{
  "rope_fraction": 1.0,
  "attn_scale": 0.173,
  "init_std_down": 0.0,
  "lr": 0.00338,
  "decay_shape": "sqrt",
  "final_lr_fraction": 0.05,
  "doc_mask": true
}
Each number is 128 + 32 x the weight over the matrix's rms, rounded and kept within 0 to 255. Layers, rows and columns count from 0.

# layer 2 MLP up, 1280x320, rms 0.135, rows 231-259, columns 240-319
[[157 143 144 104 113 135  88 150 101 129 116 131 153 140  76 115 135 143 176 131 147 149 169  95 127 123 156 148 114 133 158 126 120 121 134 192 134  77 119 138 115 131 168  93 115 153 174 136 137 134 142 146 107 124 100 124 108 101 132 111 144  72  98 173 113 123 110 166  67 165 139  88 131 133 177 167  98 128 109 115]
 [ 85 111 159 143 140 144 141 111 170 149  76 185 152  85  78 153 145 190 180  97 154 120 148 114  80 108  86 138 109 161 111 118  87 151 110  99  40 134 107 164 108 114  97 138 148 114 180 145 134 136 174 131 166 162 144 114 146 123 123  61 152 127 152 178 158 114  71 126 150 142 124  82 133 138 159 150  74  90 107  91]
 [ 79 139 130  99 113 119  71  85  84 163 147 142 153 161 163  91 147 127 117 154 161 160 108 126 183 127 142  55 104 140 107 116 109 129 119 177 107 118 121 159 119  97  95 132 131 125 129 125 152 142 173 149  59 137  88  94 116 134 158 151  68 148 117 140 125 159  79 134 165 129 124 102 162 159 110 109 116 136  93 137]
 [125 150 129 134 133 131 163 122  63 168 133 114 117  93 138 119 149 124  95 105 142 136 166 121 130 170 143 148 121 134 120 146  99 140  95  83 127 142 155  81  95 168 167 163  70  76 151 197 120 171 151 145 178 170 135 144 109 112 116 127 128 175 133 136 144 146 104 135 127  78 154 137 109 175 150 114  86 118 136  97]
 [ 69  97 101  92 132 136 100  83 139 150  91 145  98 163 144 170 121 131  89 161 144 152 128 118 181 137 139 105 116 169 157 141 127 164 186 137 156 116 145 141  92 108 161 184 120  77 183 116 137 162 138 152 154 124 120 145 102 107 145 127 135 141 179 187 109 115 136  74 212 177 164 133 131 123 110 106  85  88  99 173]
 [169 193 143 151 118  60 146 147  46 160 131 140 103  72 131 128 148 123 158 109 135  95 160 133 148 141 112 120 137 152 129 128  91 125 124 131 168  73 106 156 116 133 149 187 148 137  95 183 148 159 159  84 146 123 174 139 147 135 157 178 162 107  91 110  88 128 133 146 158 169  95 103 128  87 156 140 147 178 118 124]
 [184 134 120 119 137 167 138 130 164  94  80 105 101 151 111  98 165 152 141 138 160 113 104 169 113 135 139 133 136  61 190 123 151 145  95 116 142 123 189 174 116  60  90 126 137 128 125 156 139 144 144 152 134 173 123  79 131  90 119 122 170 128 144 132 111 118  92 165 104 161  88 173 200  59 129 106 107  48 126 158]
 [178 133 131 150 143  92 105 141 141 175 124 102 163  81 135 139  54 139 122 148  85 135 106 134 128 125  82 110 105 122 159 116 214 115 158 143  66 138  95 126 112 198 138 123 120 152 109 173 138 202 174 159  97 147 160 115 128 174 161 111 101 108 167 157 159 154 127 153 104 139  70 122  98 185  71 177 168 126 156 109]
 [112 129 114 129 158  81  79 102 130  44 161 138  96 134 104 105 120 103 165 202 139  74 128 102 154 140 124 124 143 144  94 150 125 142 127 115 167 167 102  90  90  91 123 120 126 130  98 164 157 166 103 157 133 173 196 108 117 162 132  80 138  73 125 182 171 102  76  73 110 169 151  67 118 111 216 129 162 183 129 133]
 [153  83 167  79  80 106 111  95 176 149 141 169 105 133  89 180  87 180 121 124 168 169 165 108 184 112 109 120 120 165 165 106 141 132  84 199 124 114 128  95 123 161  65 120 126  86 141  93 174  81 131 168 109  88 180 117 156  91  82 163 158 130 149 113 115 161 128 126 109 105 166 147  63 134 123 101  89 190 144 180]
 [113 151 169 204 142 102  87 111  75  96 143 145  90  45 165 146  74  82  83 144 154 117  75 111 105 117 179 174 174 121  88 117  97 131 147 133 109  63 113 120  86 141  97  96 125 175 120 139  98 113 112 126 196 140 113  97  58 155 128 156 107 147 146  91 141 150  68 174 139 133 133 155 173  88 129 141 120 162 145 125]
 [100 152  89  98 118 119 162 128 120 149 205 168 171 157 133 179 179 110 103 139 150  47 116 136 117 142 157 165 156  93 100  85 141 142 160 123 215 122  79 146  86 125  89 103 183 137 179 149 108 124 122 109 141  82  83 141 131 127 149 175 108  49 120 100  86 128 107  93 183 161 132 121 109 120 108 128 114 114 103 158]
 [185  97 145 141 100 108 115 105 129 139 144 106 105 145 176 103 126 128  96 161 142  98 133 157 139 125  86 157 110 133 126 133 103  84 131 142  94 133 173 124 119 160 207 145 163 102 109 130 150 155 126 142 123  88 141 154 122 122 116 135 168 162  94  81 147 170 108  96 177 122 153 135 140 186 134 111 130  47 159 155]
 [107 108 122 112 184 113 154 167 140 120 169 142 123  92 125 145  97 111 144 124 112  90  77 125 122 111 138 173 138 131 103 115 129 178 165 135  76  81 162 177 131 150 141  93 142 136 165 165 143 157 125  47 105 164 106 168 114 158 139 117 163 187 143  89  78 141 119 184 141 121 111 176 143 201  85 175 129 117 129 147]
 [137  71 138  86 179  54  96 155 127 158 102 161 113 106 107  66  82 103 151  87 108 128  56 181 187 106 120 133 137 156 176 133 123 112 147 130 126 168 152 111 191 142 111 154 140 204  72  80 114 189 107 140 125 163 109 177 153 119  87 140 110 148 105 158 162 163 163 140  50 136 135 153 123 158 131 126 146 145  92 129]
 [ 60 118  64 128 146  88  99 156 120 136  94 142 150 211 139  68 178 121 114 121  85 141 153  71 124  93  94 177 131 127 168 124 136 164 134 141 134 105 172 108 136 114 135  86 134 152 144 161 117 131 131 146 117 124  96 145 131 100  80 141 125 158 163 114 149 130  77 165  66 155 103 145 146 191 139 124 124  69 103 136]
 [117 105 138 196 100  72 114 161 122 108  94 124 144 151 113 123 149 119 160 144 129 119  95 145 132 108 116 124 123 140 168 176 156 187 154  99 169 135 153  35 147 109 143 130  77 137 157 147 121  87 108 136 119 140 167 147 108  98 150  66 120  67  97 153 150  97 137 164 154 120 131  72 157 132 163 144 111 114 123 128]
 [147  88 121 171 118  94 147 120 174 177  84 144 149 122 138 169 136 112 174  83 145  97 131 153 122  76 112 105 119 112  99 150 132 111 111 158  70  95 128 102 127 132 116  77 183 142 122  52 130 140 146 149 102 132 100  96 141 134 162 122 115  78 127 110 140 155 146 159 157 115 157  90  90  73 133 104  95 146 129 142]
 [ 94 140 123 149 146 152 167 164 172 131 162 124 114  97 104 131 165 136  98 154 147 148 130 103 141 122 125 167 163 143 151 146 133 135 138 152 147 108 135  85  97 108 171 128 100 168  72 104 188 161 105  57 172 179 145 157 177 165 130 123  74 135 102 109 112 125  58 106  98 131 109 121 157 101 122 100 109 137 166 168]
 [157 135 135 188 120 129 100 142  87 134  78 117 138 155 150 111 176 135 134 140 150 120 199  67 136 133 121 172 110 178 129 167 184 137 140  77 164 131 136 132 171 110 161 131 176  90 162 118 133 121 176 141 125 155 128 117 140 132 116 137  94 148 138  79 181 100 128 150 154 146 130 125 128  87 105 116 101  76 119 145]
 [ 61 134 114 116 133 123 150 125 164 148 138 212 147 137 119 143 128 125  84 108  84  81 147 186 122  90  92 100 151  92 129 124 101  38 167  99 143 105 123  67 160 105  63 172 153 176 112  44 221  65 152 131 151 113 155  95 135 140 120 186 132 141 138 118 161 125 187 142  96  65 141 101 124 120 150 134 138 167 118  81]
 [ 92 142  76 166 145 114 138 139 110 214 134 150 187 209 166 175 114 170 144 152 130 131 153 120 105 160 137 148  66  56 164 122 181 150 150 149 156 114 146 148 116 109 116 123  71 157 137 142 117 148 108 141  80 105 134  98 163 143 133 115  79 160 145 145 186 175  94 132 132 139 116 224 129 119 143 110  79 114 132 127]
 [ 84 142  74 150 136 124 106 129  86 157  85 162 182 107 151  91  95 153 144 151 121  97 150 115 161 142 176 204 133 148  76 131  63  75  87 137 129 163 136 144 139 129 149  76 115 100  88  90 130 147 164 109  45 123 197 138 124  97 138 154 140  62 148 108 116 159  71 132 110  95 169  76 171  89 177 179 152 143 177 129]
 [149 168 118 159 147  96 155 189 171 121 139 123 155 121 120 142 107 165 119 153 120 131  93 152  91 126 139 102 136  89 138 133  88 159  85  77 159 117  82 102 135 115 100  65  73  95 143 199 136 122 123 125 122 111 169 189 141 141 171 106 120 154 158 152 145 119  82 114  59 112 162 126 198 118 117 126 143  69 128 143]
 [170 127 125 162 137 105 152 105  83 184 154 114 156 108  99 138 184 141 110 111 145 160  77 151 152  97 108 128 124 134 156 178 138 125 139 129 109 160 134 133 170 121 127 123 132 146 147 158 125 108  90 103 125 148 158 188 165  88 168 150 152 131 193 145 109 106 110 219 144 129 143 134 137  78  92  79  97 123 106  47]
 [121 142 157 193 107 135 140  97 115 135 153 122 164 174 157 113 104 142 161 143 126 174 142 127 165  96 108 145 128 144 139  74 137  95 133 117  95 137 139 131 113 100 179 107 102 127 106 133 121 140 126 166 120 144 126 143 112 116 139 195 159 130 147 109  50 119 139 131  83 172 146 154  98  84 128 127 147 118 139 120]
 [162  84 166  64 109 146 110 126 178 111 115  87 118 134 120 113  80 120 100 134  88 113 100 120 109 130  98 235 129  88 122 103 142 139 157 139 102 152 122 115 119 131  94 182 142 168 136 120  93  66 108 171  84 141 118 101  55 124  78 146 128 193 208 135  79 143  93 117 152 121  66 117 116 179 113 100 130  84 179 136]
 [148 137 164 212 115  60 129 117 121 106 104  66 116 174 194 122 116 167 111 126 114  72 170 127 119 138 200 201 108 149 152 121 109  98  54 121  92  87 127 190 113 132 123 159 125 145 180 119 117 110  78  93 118 124 115  98  99 135 104 151 152 135 118  93 112 119 123 154  96 122 124 124 108  89  99 151 168  98 212 178]
 [152 132  81 146 119 115 137 139 144 115 181 148 119 164 124 131 158 177  82 136 122 150 110 128 137  64 134 177 170 107 135 105 140 156  78  96 112 147 114 126 137 113 160 131  66 130 158 152 153 145 105 131 102  82 126  88 126 149 133 137 176 119 118 115 166 185 220 119  97 130 103 120 134 168 119 150 189 140 138 136]]
# layer 2 MLP down (transposed), 1280x320, rms 0.129, rows 231-258, columns 240-319
[[126 183 153  89 145 107  78  44 158 140 159 214 161 110 149 128 140 165 227 116 182 130 114 142 110 136 163 154 130  77 178 165 155 108 139 112 140 111  96 168 102 112 128 103 141 143 153  93  78  83  98  92 141 128  97 127 143 148 110 124 183 142 172 118 186 136 149 149 127 127 173 110 165 215 138 157 144 115 103  81]
 [123 102  90 138 102 144 116 122 100 160 154 141 118 125 154 141  74 137 174 178  72 154 156 100 167  86 131  80 215 118 135 125 153  94 100  90 101  88 100 150 109  48 204 121 114 103 111 121 149 156 156 125 114 170  84 128  95 135 197 155  74 166 115 134 136 194 168 175 103 165 174 123 120  83 129 136 107 157 175 168]
 [158  78 107 139 144 142 113 124 139 137 164 130 142 133  93  89  69 123 196  92 124  87 119 154 155 198  84  82 105 153 159  89 120 168 120 142 108 147 122 150 113 123 151  89  72 159 145 136 124 155 127 123 122 142 140  98 115 149 112 134 136 106  93 107  89 132  60  94 152 134 107 100 163 136 138 132 125  78 108 165]
 [105 128  85  69 155 182  31 140  79 164 171 125  71  76 151 158 103  92 118 138 117 135 150 213 122 119 167 163 162  98 122 155 140 149 186 168  85 164 174 101 149 120 136 127 162 146 107 158  92 140 143 114 190  88 143 140 155 174 134 161 137 156 147 134 163 111 136 117 150 120 122 112 130 130 144 121 156 155 115  98]
 [129 158 167 107 121  79 129 179 111 174 178  92 108  70 140  55 139 169 141 186  93 157  86 103  87  57 174 114 115 149  90 110 135 129 141 100 148 109 127 110 118 114 117  82 129 150 161 130  78 126 139 158 187  72  84 148 112 129 108 124 108 158 142 155 146 138 119 163 137 108 153 157 133 140 101 146  88  82 112 107]
 [ 78  92 110 119 104  88  93 179  89 200 114 151 126  95 128 116 149  59 160  55 138 121 149 173 151  69 101 158 156 148 136 101 144  48 130 142 180 124 165 141 124  91  92 134 139 118  92 193 132 130  86 125 150 131 133 215 152 166 161 181  87 134  95 129  80 143  66  80 134 127 143 128 131 147 107 191 152 166 141 110]
 [132 121 119 169 132 126 116  86 190 112  91 113 101 180 115  92 113 103  86  81 144 147 178 155 121 143 130 114 142 168 129  68  85 195 159 104 108 147 123 112 160 119  67 144 165 196  73 179 125 140 102 157 158 223 197 109  70 124  78 152  90 131 101 150 158 144 180 143 104 107 104 162 148  56 123  62  99 116 123 159]
 [131 139 107 186  93  82 109 189 124 129 172 128 144 174 152 100 141 153 100 155 100 121 163 166 112 110 157  88 164 131 165  88 116  78 108  91  98 162  97 115 109 163 104 154 160 183 133 147 149  74 131 138 114 174 157  86 193 130 102 128 109  76 181 101 180 131 120 140 122 160 111 138 110 114 165 135 151 102 167 131]
 [180 108  87 152 155 171 100 216  78 184 125  92 153 121 131 144 107 176 136 111  90 133 160  76  85 102  92 135  91  78  81  82  70  97  99 161 118  39  98 173  86 167  98 122 135 169  81 214 122 173 172 120 104 203 117 153 154 114 127 103 139 104 199 128 159 108  92 126 116 187 131 136 162 131 175 118 157 131 112  89]
 [ 77 117  48 127 101  74 138 144 127 105  89  95 147 130 117 124 127 118 108 120 167 141 102 122  88 116 117 108  69 140  96  79 144 139 120 192 162 129 169  89 126 128 118 158 142  98 138 109 156 162 143 156 185 142 140 117 142 148 118 102 151 158 107  90 144 104 106 112  61 131 123  51  99 166 126  71 136 101 163 148]
 [131 161  65 164 147 142 159 120 116 147 132  89 170 167 111 128  53  85 104 124  88 130 130 192 118 134 125 124 165 116 150 106 139 102 128 133 120 159 143  91 157 105 112 144 117 181  66  98 143 138 130 116 145 170 188  52 108 149  91 126 124 149 182 142 132 150  94 167 126  65 116 110  95 110 101 110 176  97 131  92]
 [119 121 154  90 175 170 162 131 152 127 193 115 115 163 130 186 141 122 139 111 165 129 173 121 113  92  64 164 153 128 169 156  48 118 122 182 133 167 146 117 118 152 149 163 164 109 109 129 133 136  96 162 152  75  74 152 185 111 129  77 131 117 127 160 112 125 144 142 124  69 109 123  57 140 118 129  95 102 111 119]
 [100 110 154 148 151 148 171 102 140 138 122 114 139 100 111 147 121 206 112  92 128 121 129 122 101  90 116 154  92 112 112 106 160 117 200 172 128 158 202 117 203 117 153 107 104 190 125 162 117  83  93  87 118 124 131 196  68 134 173 136 153 137 123 141 161 136 137 112  80 140 106 127 189  91 126  92 156 132  95 163]
 [127 141  95 147 164 148  70 148 101 119 135  91 150 132 106 123 127 141 150 117 146 115 151 169 105 129 147  67 110 143 125  91 114 101 111 139  96 119 122 111 136 136 149 143 166 154 120  93 127 126  87 131 112 119 127  32 172 226 172  53 142 136 145 150 108 102 133 154 126  91  62 143 163 143 105  83 127 112 141 127]
 [137 150  60  92 195 174  87 181 114 157  92 144 156 139 159 137 124 109 150 131 159  87 174 137 136 135 130 135 136 109 116  92  93 168 169 100  90  94 137 190 149 114 136 138 132 130 145  96 108 112  76 162 140 140 103 112 172 100 109 123 185 133  98 170 121 123 144 113 134  67  87  90 130 154 164 149 121  97 103 115]
 [140 125 100 187 159 137 124 207 148  61 133 130 171 160 132 136  81 139 159  98 113 155 147 144 145 156  96  77 177 227 115 162 152 123 162 181 128 115 135 127  75 149 132 112 156 140  95 153 134 146 113 117 157 100 115 102 155 128  82 147 155  42 138  91  67 101  75 118 124  91 141 108 114 135 110 117 120 153 142 123]
 [124 179 145 158  64 117 104 122 163 128 116 120 120 138 141 155 118 146 155 149 139 135 171 122 107 114 153  57 116  80 177  88 181 118 116 100 138  83 140 170 170  95 119 106 108 172 111 117 136 176  51  79 120 122 128 179 136 126 113 140 149 124 139 116  98 115  83 145 122 189 134 144 157  80 116 113 115 139 102 135]
 [129 178 143  98 144 109 118 151  72  98 109 122 140 118 142 140 100  88 120 122 131 105 153 147 130  69 147 121 152 109 107  99 121 129  77 152 110 118 101 109 119 168 133 142 104 153 123 136 144 162 113 140 118 129 102 177 150 118 124 101 161 132  94  69 155  97 114 122 125 148  84 104 131 167 141 108 135 137 148 165]
 [140 114  98  96 147 134 142 142 142 180  98 186 154 109 142 152 118  99 147 159 193 119 146 154  95 160  95  60 144  78 147 116  99 209 133 108 156 130 105 180 102 145 110 100  97 166 128 176 137 165 128 117  59 154  95 112 120 105 115 167 113 105 129 188 133 114 107 108  94 112 144 126 167 113 131 122 101 157  77 146]
 [177 126 108 138 160 140 119 129 150 175 109 143 157 113 158 191 171 127 119 112 113  92 149  70  70 166 126 139  63 135 157 160 154 106 139 117 153 109 171 115 121  86 112  90 130  94  96 129 104 100 124 152 152 147 170  96 106  93 126 124 129 100 144 117 104 139 147 159 111 142 134 146 175 122 138 153 127  79 141 163]
 [ 70 148 120 128 195 176 113  85 126 160  86 127 137 106  32 137 143 100  84 130 144 148 106 103 160 198 164 133 116 138  97  93 137 121 115 119 115 148 155 134 150 116 153 204 120 105  58  68  63 110 153 211  89 148 121 152 151 122  83 109 145 215 121 130  79 142 103 128  92  97 177  88  80 152 142 138 142 119 174  98]
 [149 167  97 134 144  86 126 134 116 149 124 100  96 132 127 176 155 175 118 156 142 105 114 159 116  76 178  96 131 134 131 147 114 133 104 166  84 115 128 128 170 132  99 161 183 157 123 158 113 174 125 161 137 137 207 141 133 123 103  92 113 139 143 130 192 213 145 153 158 162 117 147 103  71 122 138  76 126 161 182]
 [109 131  93 164 167 112 100  96 131 142 140  80 132 166  85 120 164 148 133  60  97  68 184 126 133  87 155 113 152 172  97 105  83  47 113 166 174  98 148  35 114 143 196 118 141 120 179 124 159 163 120  73 164 156 158 140 172 108  60 146  84 115 164 164 120 110 146 133 147  81 129  96 138 108 181 192 175 148 130 111]
 [154 151 144 151 164 107 119 119 104 125 122 114 150 142 154 140  78 145 116 172 121 106 123 126 140 122  80 129  92  82 127 133 137 118 122 103 159 146  75 112  67 127  84  95  99  37  91 186 129 169 119 149 101  93 115 166 162 121 123 160 134 130 180 118 138  96 134  94  96 118  82 119 204 143 135  48 137  60  99 108]
 [135 133 123 106 122 117 155  86  84 138 160 147 135 147  60  73 110 152 113 133 185 153 109 131 136  90 113 146 132 137 124 192 110 116 197 154 125 113 109 116 135 159 150 113 107 100 187 101 147  97 129 157 125 146  98  98 153 131 148 102 171 103 145 145 156 144 158  90 136 134 138 162 155 167 140  59 137 255 157 166]
 [141 185 104 100 158  90 128 135 133 140 144 182 102 147 137 186 190 114 163 112  98 153 144 128 122 118  78 141  48 101 158  90 102 158  75  95  99 174 117 146 173 118 135 144 129 119 119 118  36 153 108  98 147 142 117 118  72  86 176 113 147 101 119 155  75 125  72 144 145 134 119 115 133  44 146 188 154 136  86 122]
 [110 107 188 132 136 168 149 173  64  66 170 205 112  41  80 164 187 143 195 171 157 126  75 104 126  94 144 134  92 127 175 113 139  95 136 180 113  95 164 192  61 128  79 127 136  75 100 114 111 131 114 114 112 100 103 128 129 113 134 123 107 192 149 162 159 157  88 130 102 100  96 181 125 174 121 125 132 152  81  68]
 [154 172 110  92 120 151 143 100 105 139 109 193  92 146 121 149 134 135 102 151 131  90 137 126 151 105 148 127 129  60 188 147  89  85  82 173 111 104 103  91 115 114 117 157  43 151 119  90 125 157 122 162 112 154 165 145 140 128 155 139 134 167 100 148 152  97 192 114 161 121 143 126  25  98 106 145 188 136  84 161]]
# layer 2 MLP gate, 1280x320, rms 0.138, rows 232-259, columns 240-319
[[ 84 107 174 104 102 134 150 159 165 116 143 140 160 126 131 124  98  77 150 118 189 113  86 143 136 135 123 128 118 124 103 122 128 139 117 128  96 138 109 107 103 138 142 134 105 119 158 112 106 203 116  86 127 134 143 119 130 131 160 118  60 139 147 176 122  55 136  99 134 166 151 156 213 112  83 111 161 133 159 102]
 [163 163 163 156 172 135 114 168 161 136  97 152 112 110  96 145 153 115 148  66  70  90 133  69 108 119 149 122 148 152 197 143 170 180 209 103 111 112 126  64 152 139 157 154 149 142 112 129 113 118  98 131 185 138 146 188 111 106  96 115 148 121 114 109 117  96 157 166 108 110 129 148  78  92 160 136 164 126 155 201]
 [ 96 110 141  73 141  97 127 133  89 152 107 155 121 107 210  86 131 148 150  93  97 125 138 117 145 144 145  84  72 149  91  73 167 120  71 105 127 128 143 156 181 111 122 108 121  81 152 127 113 105 174  93 136  70 134 127  99 148 133 195 173 126 120 132 118  95 213 100 146 180 122  92  93 129 160  86  94 149 155 134]
 [137 154  40 143 120 104 163 179 138 147 172  87 170 113 104  97 152 117 135 115 148 143 111 107 130 160  75 163 144  99 186 134 143  67 118  87 107 183 111 136 123 177 115  73  62 119 111 207 152  53 152 126 125  40  84 187 186 117 133 151  44  63 122 138 124 151  85 118  62 115 118 139  62 124  92 147 115 177  69 108]
 [ 73 138 144 130 163 151 101  96 112 101 162 136 150 124  94 103 110 107 149 127 108 146 107  50 160 186 164  89 103  81  80 112 122 131 100  69 165 120 134 104 164 134 160  89 114 132 150 102  90 150  99 159 124 104  55  97  98  71 135  82 133  98 152 102 141 125 145 147 103 144 102  84 103 128  65 144 153  95 127 150]
 [146 123 130 124 105 126 132  95 141  87 173 133 103 107  71 143  66 135 147 109 118 158 139 104 140 117 162 102 184 114 200  79 108 146 136 106 114 109 143 149 114 132 100 125 106 155  42 165 159  92  86 120 169 162 196 181 128 143 164 148 108  89 194 100 110 166 158 149  95 130 121 138 181 144 128 165 159 129  88 161]
 [134 194 121 102 178 103 146 130 178 128  81 144  92 112 164 156  90 155 141  75 220 107 106 137 156 113 161 145 125 117 134 149 119  88 135 155 135 158 144 170  84  86 173  95 129 140 102 137 137  86 160 122 169 128 155  83 152  84 147 113 107  98 107 108 114 214 204  72 168 163 151 120 118 149  82 113 113 133  93 126]
 [ 92 109 142 115  95 123 142 193 113 124 172 109 124  82  88 115 109  87 171 133 141 128 134 120 130 161 110 126 145  90 110 175  64 117 120 139 111 141  41 118 122 136  60  41 156 106  83  86 113  91  68 155 101 201 155 107 147 132  98 148 113  95 118 130 154 155  47 111 110  38 113 128 164 146 137 116 175 158 115 105]
 [175 107 140 150  68 131  93  92  83 157 144 122 173 101 106  85  70 125  43 139  88 131 123 172 143 134 176  83  96 201 163 163  98 160  94  94  82 173 101  74 124 135 164 122 133  76 122  87 124 114 116 196 158 211 162 187 145 187 112 107  74 107 159 167 184 173 109 149 115 158 109 138  82  74 152  75 117  96 114 108]
 [ 60 120 125 163 101 175 172  88 105 118 128 130 100  68  80 130  81  89  94 103 185 146  98 160 106  75 136 188 162  80 142  78 106 142  63 167 138 104 196 172 123 169 149  80 191 181 145 180 159 117 157  50  86 114 132 131 164  77 110 179  55 108 110 116  79 155 132 112  54 167  87 118 218 152  95 120  65 131  90 123]
 [123 131 136 148 114 151 171 155  97 105 129 168 182 104  41 132 111 155 142 132 181  70 118  97 139 145  91 143 142 108 147 105 175 145 135 134 187  83  88 116 128 105  99  87 134 170 169  73 140  63 102 149  96 152 117 125  55 161 136 119 204 103 161  96  86  95 182 101 165 242 145  65 176 140 143 149 146 123 121 193]
 [105 108 111 122 191 120 129 115  76 169 151 156 149 102 120 103 104  91 152 132 147  77 156 126 140 159 143 104 177 133  89 101 168 167 146 123 117 117 122  97  94 101 116 172 137  94 190 149 113 111 167 100 139 156  97 125 157 120 126 173  70 140 155 172 138  98 145 168 158 127 154 136 102  83 110 121 124 119 148 135]
 [125  74 125 153 158 121 111 101 132  42 159 146  86 127 124 172 142 109 137 142 124 118 138 111  81 127  92 106 108 146 115  91 119 155 174 172 132  67 113 106 140 171 177 120 125 125 163 192 131 118 151 181 134 125  79 115 131 166 115 129  89 175 138 122 165 152 129 179 141  91  77 147 123 145 110 140 120 134 110 156]
 [ 88 106 115 123 132 159 125 165  97 130  90 125 137 115 107 155 155 107 160 133 160 142 134 114 112 163  78 121 136 142 130  77  95 119 183 137  77  22 162 161 200 193 106 140 113 146  78  72 139 139 138 138 141 112  84 158 105 150 113 157  98 157 110 183 122 108 146 195 133 107  91 122 109 159 151  87 128  92 116  78]
 [178 145 111 159 109 108 163  63 129  98  70 139 179 123 116 140 143 147 121  87 144 165 104 165 151 149 105 129 167 114 126 130 151 109 102 145 163 144  56 121 170 174  95 145 131 134 178 105  58 130 101 189 116 169  75 159 165 162 195 120 104 121 124  79 137 117 166  82 137  73 146  72 192 102 170 113 105 139  51 116]
 [108 162 115 156 123 112 119 114 125 139 120 125 142 135 129 153 112 112 113 161 135 105 126 112 163  58 142  75  54 103 118 206 147 178 137 119 157  74 124 122 140 154 142 135 103 168 111 109 144 160 113 108 127 137 170 159 120 142  85 125 162 161 167 145 153  59 143 106 105 106 175 161 173  88 137 110 107  76 130 183]
 [168 146 128 129 134 141 164 137 159 149 122 130 112 104 130 169 124  71 173 110 201 158  77 109  65 174 144 133 115 112  84 135 200 129 114 112 154 162 127 143 126 115 176  98 125 170 178 155 173 134  69  96 139  81  98 125 154 162  72 115  77 143 112 189 125  93 107  63 101 143 150  94 132 132  95  41 120 144  87 133]
 [143  84 127 112 142  66 123  96 206 156 139  81 101 145 178 162 124  92 153  87 123 157  96 100 138 195 100 120 129 152 105  97 164 132  98 175 137 203 160 171 202 119 122 164 145 125 128 118 177  77 159 123  99  99  90 164 179  80 146 131 121  89 167 166 169 153 157 145 107 129  66 149 135 153 129 173 134 131 142  71]
 [175  77  77 120 149 138 199 118 154 129 135 130 196 131  96 150  97  98 116 107 129  83  72 183 154 122  88 142  99 111 194 100  94  99 115  95 113 114 121 201 112 115  99  88  97 119 131 123 136 106 118 129 120 161 192 196 135 143 178 178 150 156 142 169  64 146 108 127 103  79 116 124 207 165 133 121 135 100 207 123]
 [120 105 146 130 107  80 123 106 136 140 118 100 105  99 148 136 117  59  95   0 142  92 143 128 130 104  91 134 145 120 108  90 107 154 150 106 121 121 151 140 141 162 174 166 103 126 100 133 119  91 116 123 109 105 117  57  79  87 115 167 110 156 174 130  64 121 139 117 103 143 119 108  47 162 117 139 138 162 101  78]
 [131 125 140 165 110 121 122 149  74  99 174 119 148 155  69 155 183 108 102 148 159 153 128 133 131 149 154 158 120 144 109 102  85  46 122 122 124  35 125 150 106 160 151 164  72  86 168 122 155  75 121  99 165 104 131 112 137 138 113  89 115 157  96 154 112 151 144 163 112 196 159 103  97 166 154 153  87 101 179 138]
 [130 106 140 111 123 109 147 124  88 119 102 196 133  99 119  96  81 105 134  72 157 115 180 183  52  98 116  99 110 131 121  86 113 169  76 106  86 187 174 161 149 101 114  67  85  95  95 129 126 115  98 182 133 192 153 148 136  92 176 151 141 149 131 187 127 140 111 103 102 100 110 181 133 119 149 141 112 117 152 136]
 [104 146 137 125 136 113 151 172 153 158 110 177 129 140 119 148 166 127 101  75 153 112 181  76 109 121 145 106 106 117  27  92 149 105 186 127 110 103 144 159 124 140 143 102  98 101 123 106 121 123 124 109 122 102 137 151 157 104 165  84  95 178 128 151 153 177 134  96 167 152 120 112 158 100 154 115 140  97 156 155]
 [ 96 102 151 111 132  85  90 135 167 182 101  81  91 159  85  94 140  97 113 116 204 154 109  94  84 143 179 105 109 124  97 125 100 184 129  92 111 134 152 154 135 197 120 164  88 112 134 107 141 145 130 119 192 154 119 177 141 117  67 118 164 169 153 169 123  91  70  80  83 128 144 138  78 116 139 133  99 136 148 151]
 [193 110  99 143 170 187  79 169 125 159 143 121 127 126 123  79  72  81 113 114 173  89 107  51 150 159 167 141  66 151 130 138 119  80 107 122 112 104 120 149 153  92 147  97 174 135 205 122  99 142 122 129 111 195 119 164 112  84  65 141 151 152 144 125 112 127 117  74 100  91 158 124 152  80 135  80 127 100 137 111]
 [117 182 118 151 122 121 145  73 135 138 118 115  88 128 117 123 100 207 130 133 113  91  80 100 125 126 176  56 120 104 120 107 130 117 127 142 182  78 144 123 200 124  67  70 120 144 127 171 154  74 160 201 195 128 139 193 165 163 131 110 143  75 132 123 125 115 102 157 162  71 127 152 209 147 116 135 154 150 204 185]
 [113 111 181 127 110 104 121  97 144 121 140  65 162 167 112 174 135  87 159 140  64 163 157 180 108 123 151 180 103 138 136 194 137 163 130 144  85  47 102  90 162 119 119 160 101 173 103 126 139 188 131  92  98  71 118 160 118 144  92 150 132 141 159 107 144 187 173 112 124  50 153 139 155 134 140 182 163  81 155 136]
 [109 126  53 137 142 108 121 167 134 127 169 133 156 191 151  91 121  94 156 144 114 175  73 117  76 115 110 132 156 106 139 206 194 118  79 101  99 151 143 149 155 150 173 132 113 103 147 115 102 127 119 149 129 177  80  94 162 148   9 123 195 110 126  87 147 203 165 148 178  96  61 108 140 156 103  72 131  88 151  81]]